Each number is 500 + 50 x the weight over its row's rms, rounded and kept within 0 to 999. Layers, rows and columns count from 0. Numbers have three digits each. The size before them is the row's rms in percent of the matrix's.

# layer 5 attention output, 192x192, rms 0.314, rows 100-191, columns 128-191
102:482484436489492540572523535489514494480516475399526485495467498514492542470569468527575483499545525510538510594517365602502482530509473538389553540443579598545528574490402547509442465569543525
093:506418504457488495551515457500468607481536391500525507557439569482573452570543461475498507448459442468515463596526484426536521501615496459523511462445446566397504524404426550419479449445484462
102:493476505472476479454489482498475454534576514488516436502562539428536503466525495532511467516465519603499572466498551468559360542510526445450610497609443518541449518458489537550519478480490424
092:586548399445467470520525468438480522554499515491504507504486436519447448524459495452548503491516550560557509445475404502600403443436474554429467397545460445551448488562481570538414576453489494
098:518468465573477485505488492520571493547529460472481495572475489519529514513538508448489461545561449486531422491449429462532543469577501468590466469454507520593470557569397648447559596465444395
101:561466461461525469491544501470587515446502494465500406444489538480537577475506501526390408628522524523443472480520635394359514473589513505438466586469482450546466488471403559530486493587465395
100:544490463526453448476498439573408554477431499480443451437518488521533525484461504528536427495501596396433397543530414566458497540493563498501505556416504442518503524448451435534412540426551502
108:492500547487442500533542476503503512452461500441505589491423618514505412450458562490473505453485526508479612493502460515473595487520505485468399437625473582429484411514575512456437532519481544
105:517516570561443554424391533433466446388548485542393534436447523463480608510486549524497453549508533611525502497414396607398462585521506403450556573496497572443573564442484403579447552527543548
108:548582466458476432530478489488483508538493515550537512511496499498540567428548590460426440468462583550529607571471583438486515415348538440485579533492475486551478519418377500531511390449461430
100:459432397458493480453549496434545426434450547520441507488507569481503425534545556587426515550501544430508460568527452507575511565410415531565566573528567550530486528482500426413471408578565531
099:480473543530608518508576458547500491460490522497523577586506535477491534527448512508399436547491482563436448431485497529512545462512534536492530542634557597671570621475535532428531557553547423
106:475400478523499463529613497503470473512498457453546547447526545524574514483521540566597457518509549534414513529473577547383512506440455424516407564527469514482454465584463540550569587565524547
102:487401485524477511509546502475480486513479513446461493457457465535387481526422580482523550523532558537566463431461572458556552541452581356487597490456547547537467533557522453409459403514479495
102:487456497423508542542481446490502584446450542419540525438498519539528429559399491504509479457509522573527567454637492524543478480538530511530457535512564491512514344503530457564542480483474530
102:472517491483573380473458460508508449521475440445437370474508444588445464486565507498466469467491526525449523535462474527431535475557549560524541475448432550569414429526593456485522552554595502
100:559534561534488569540519575564488462494526489547482397441492588548490565466528515498523485515497489481353581542425462537645430441532494488518432496433456513506449528468486524501427517443498529
101:592482580445430541517483462407529535488546467450453503423487528468496566433483554465464539524475439547513547566399603459420523519479482516554548550417580414477500574511482509552468450405593557
097:487456414565489515514492503487430481425446422572502498451492490533546522544469596544501510513452578547476503529412443413468524470492507549392634418602576485365434545475614653479485522487543394
106:476477497457522524539461480516458441545471522442490516485443460539503481467467485471515517483478328563633487440414477501497576507393529442585565487460504536471499421563538599493450524539415505
101:523553513472498639455465564461516552552495497500466571465523505411501522585431527541385566539473434465540570483621463504488420531523426639459512531439391533507579477487522469514481568585491499
108:419505571511566559565526559429515518579462508592573489449485510557507535451442538469535475514514405614591481460546405482495500459519588556362489420456401578444484404481495512600519522503415620
100:529426499517549472426531441515483485506417538502518466499570527541444590454528568513500448509501471568458578548471467496462501444595483519428552532480588528465452507443458466502574486440432398
107:382443506512455519486515502426418481505468494488483518528476418475485489540482470539449550442439527548522560503564441430468455544611554461587559440454532479522481527487483586428561497643486460
102:526487504444506543590440567446523520438539483508476479553544482477490479449494535542491485515466508450514470370618525472493498530517553596487564473502481437626522536449545475640536593598588418
102:476542545459499463533492464556460558506548572530506526410477527479487461571472481515418511526450390442437613482468468586436622546475506538485527431501458554418582484437453515557542473501582428
103:454466432516479470435515589544420499439422538469450485550487524520585379466461460505510522490481532520633492536561540529483421478561426590527543529483517509428524604402536483465564444519551452
100:490486451541613546454502458469491400532562567482497558559548558559531428476484500518495496487445608582438530342404513544512498488517487587480461425499436622494469542434484476511427493462493465
105:491457476468660462591485487538405479497538424557485495481495495520519502498514464509503530471444425455435371503465546485403474627537652462563477554563447511511496422508474517483362495577457519
100:527522511492497481557490547433481573525612544493465506486472532507446482492478402480470500577492553449558509477558495511480465595463418449522457497496573625516504663576538502534392581487493515
115:556478475525529536566597367564485485531517551423486517388441545435406495525429501513420499439448568497486550477517569417497525445531459521520541499513553501437504521530494388587410474452566542
099:598496488553558516452408450521431459449549453416484522563505496517473561460510496532512526480479549496507513528633546554512490561581483463512491600534400551454494429555462587411445566410565439
102:453452511466448515515501549459542431445501513534627513439521452444520508460500402530497619521453489539450522458554483553441542600546512516495506498452570376495401412561535524553573510435461482
096:498476504506485494536502434496472493470564472468486497480479516470485555452527591488503537462599463435415485455580609438453473367504550460412510383538483483447428526535465380502593570463369528
101:572406581401478404422466563482535480544504493509495483634497553561429591516466479515555575479491430514426548482532491438517556498426483486458615479538522428661508446421523492568472442540470529
106:429509550436489542583514566531490535525489456508507563535433468484512512477334555476518498508558532443524448453485600530498574382536510460596573482504435549510478540465466454490486400456638449
096:433599458460591480436474472471490444503470510350588517403477561424529517452496482503547491537510558518566520471482535485462501493433552431452487340503494488568606453495490460471472430537444503
098:503486524488509456377475467517471465543592492484617562511467399540481416494460480465444503463534470547422550520429399450571457469504557438470629509371454493592519448446423381556454545467587432
091:608547426476595582451470460526555547451524458473547525542557510538545477434579481480570504510526539518455539451470561503458596630545506474428535447467489510549575503425508469562554545428503657
095:528529507520496526461556487472446600465597535489511547447413514471591507517526425456445563491481617461486475425417493588437465422515649564555544424463394423479539513438494548439488463526464550
102:483477535545554393548523466472517485537490528477524509542544504468527518515429554407510485486490535526452485613508465364519534445508473451478555465543488490610468604500528444442497567403505495
092:521505511514534446546432459535602482497426526433636433441471465466466581526517547519515505437509579597524508478480483494573494449542504384461476520448439464474500405481460483534506459475456560
103:492513420455481466533515482507562492559484495541520575522520539558484459467530441477503495429607442573529395519509466522450562490569529584311531439500480466540468525550490445541508485443645460
105:480510466564557558505559557526601580572559513536508557569463515526429499444589497452531444486505511541501454465480482529554467588426511489449544450468402419505594472436553433371503538451495383
103:513465565528508522494492532529497480549523523523516461481501536460533531415512428412470579441482516435547495513477500389516433593471611539456523581421514543524567409581476524539561549487564420
095:439532494498440517481520390535565445611491607529544570479521614489469547498497505464414468556561522468561533481522513554528564635593495528525511516516595496423440448547503579464510633513531497
097:492512446512452431509513509440451482497532468542489481479435410516520678527524503518507486547440510448505513514533552375409487613507508515384552494540532519418505436544482460435476493521523469
101:490497476560507544468496561512477445508533527539536496461493490559498532477497493461534491508426529580450561560596562575529432462545413461509501403431428567519488485550476515525257510414448493
088:493471472484524547536493578513513424506471543501463467466528552454477448538531536550443585523443497478579522551514413481519386399489514499543525379406471554540633495586472573537460620537588445
093:458490497510535435489546517541391508551487561507522483467502565455648371509490564397522517463482517484458529428605517491534429527445384436472604396408526572460559479482408528554407469499556474
095:440469518587578533479516561503585500420488460502526422527481465427506510492464504481497459422583625449471589440496576537481535549380465544547555464470555506467466514518546552499446551520453483
130:560478436449497450521443548449496544439445590541580523531577589487561595496499463477476537444487527513420335471526584522438498481442449533597460465510494465567545453471472494532455501531466571
102:549550417481581566524526449490488396514499560560514495532526490447445524525483462378602442508515462519515498462548565548540539428479554455442543490621398454561450533600453512525450524626470509
099:531510527418546544459480507552510493486452525520503382532437575562423561449549543546501459450606461510400490499575504427463427610433582606578451427470529551459600464512480438471523551299565475
100:536538552431529458505509454523474605410503507528461504510579466424481478581472535516541449547548443421613523564543512536516546386591442532544510434474484522484512422543381512522501505456532566
099:453528616461465446463525531597480439471427434502474533468507507533474514530522466559422520464504600399535538519466492411439615565404452556512462451470440529497542594488494559517398571523411502
104:476458519474426473607537532614483517507505507533553523481459520525524451511533510459493477512491438519590563593675548510499545483495495585454464619523632535506505432429575415599437500428452485
088:446468606469467486410394515460598548544485468403524553476546458537494460523546551515460496487498427477532424534544458517484572485511440444546539468460492512429472544547559443417448492449452493
096:521460431465482432481440473480513484551465501456461500539553419500533459558471502478486537455498544540527444368392484577482480448517607502533393499555632447617437514502535573546516574474575385
102:493497520486525505541596463483526450482564454475497453467520485541465486437486471521535512423552479539535542389526422438487489435501528570529557507501512419540461409609608559473395479389426496
096:526494416419488406511392538525542435499578550558567494562540573521528507548430510509493584598576563410493442476492510593543427533428469539546497468572448594509518456600521477515430405433564586
104:469524413490541427548485477492514537445561454511513499529464520453455481465484517490435458514481483460459545566531484511454472565421396393539671476533358400552502491513518466359436511536472523
099:509546480509484432501471509460479576520495510616514400392454454484576468487448481549453541428545428459420552522479514525433580403452444499462591517504437601417436426486588413399491555556504526
101:531576515465574581439504544415465574489537582397534540490564552575420540553539477458545511486496509545507507579441548594576507482549409597478553545546504538510472548475543557363601599472488631
109:544519357539505493570517480502499495554448546535444553501605503483542519514483510517505421468470440409451591518462519591567481450508506478503622531543437536438476456563459491523586570383384397
095:638442467430503345509479489592530464536428444506471574489450526514562514533504551541552461476483420544535448551490494565528536400382455467462511499480524486490461500529570498542490527622415401
098:523558386500458425532536517438578463473475481463534614500527525530537566577458475488448502459487503538477503506622429591502530487474562500540531401594518455480535556552511456499488572411509611
092:490480455469506488416522499508442570405522461436479531514535508454470457499528509603440487564498598564600438448466457543514479522542554574470561375464417498280525379535533564555463482458507380
109:411529490489548518444507535519539466491398420434403435548407491506517428379545459512499528464477419548437523564402549391534406479457567525485520507539446411494569429575388444513376455576551422
101:556533526545491552440486524461436479537460524514582504417583444453509473490450529458417407500529428519444529593577553451518500479588524500441363513526555448403514575468366456466484546498524515
113:430524535436518419464498492584523466496485529459494480534487469549436527455574595477508541486497533553491369366435526561480475521548459614428404627398520522467470543481432413470499573665452556
110:487537511486490378474469525437512508490435398606511530541481456465473420546557513545474524517466472550426583485565561453438595501582434422509488535470530630564483576660480569450476492467465551
094:470445420439515524495529452499471611532440549531472521443460497490531458543513510526586468495434479412441451468502460497445420374531525541659477541485428539566421491499527527388404482409483537
099:483493494526498534458469537495500460490498507534443547511455552539503484540491522516511560520516469577551615401383533527533511521451451487449471620439477442413522534510493525603381555449519528
094:504518444540499576476483557573478501472558491494354510514465577509466531561527403505513450546569487531471528571446351494474559526477533370470578504559582418538423483428528435547487583554572539
102:501448387541514509437498531430476559520488488390402542499486510488539539510489511544446495457550635411452444493526512464636639431487561546350472587513396507486544413514498445630445447517530456
108:487482546479417526458419516422533514485542523427505534468468447586467514479562519446520557588519518368497490405519479521507374574440491443467473496490529505505498509529574483551539565475519510
100:531521530511526541426515407542449499480365524534465411523549576551545611612470436446534487457463591445497534463581400524448536494471529365461459516496451569485357522555511486535450512503567466
097:471447494460450581502511505457442482415531384521415504464466464506451456461497527580493484444467540502467592510532442552603521459590524503509461576560538559580565559618383437532453522389423506
100:485446448481500498548470493517420478506513482458458549493502484462546499581478455560581480479541516504399483483462577470654484516429397518371421534457467519537432436474538470356547359486439420
092:486466504558560437430460599509467554451467443513589526508436452439472480486527464410515577527425472530430438640499510534490457473462428584529453509479462422540482467496502460491619465551464543
098:545527442466492535446396393593500465490490491499550556540499458504551473530533506448539474501456409473559516555495572553498506487614562543452498425467575410536604474620471455493465441564472508
099:601488527425539480481504432564581455457517528521522585558505542464625509456481474455515558419545507576474489459548555405441468500575454465583537535464522502475498482557515527569506445505470484
101:537468455509591443539369469531458499506475481500445482507541494502500506480502473513529552472529557416476601557423487455444491560535420442556548442482573486501571512483507675541482378616470466
098:451462464480499481476512385510477548495479506460496510470531527447543606443484484439536547491460465496588520433461538395472506526555414477455535548473547570557572474477686482537478582620486498
103:485543534550466424468487521520522463440542544489489529484536564485454466601445551500527480534436504436456417352517562499365467454534357522499468443405454449438485529573394531545462572480478563
091:468524512493507515581537493465543470448502530516520507487495491462440488438488465477468477555408600493547452484399548483408523496463445479536466476457613476439456448430555425581491548390433465
103:525512521538513468450560580465469498518631459466519548532558446485493443456475520482445419494453463466472455403442461508459562513491480503504462538448529497473587453469556588504446503567589547
094:537543470452531457417522583480489491438485529547520521561549497469458544469476451433562518518484483349493514563497489438403343348461591500468456439457530320554472499442505458475524497553526537
115:480527504498477499532449450500518448521541528520436437521490524474462516457441480477506462502524487589524430508611454583344519625474547596422518386559467605480543468548400460425565512578500359
101:448483542568513491497493428441471483576474465488471498462408508515509533495458422544447533504586444525644513577468554537565390536523496511579412532463446468633432655489490495642466588520439427
096:513510589482497528526452415502562516426409488493481513502421564443403540492475422470590503504383429560524467520523538589565475626398538526414514449439487407505586536500537528387503482458457421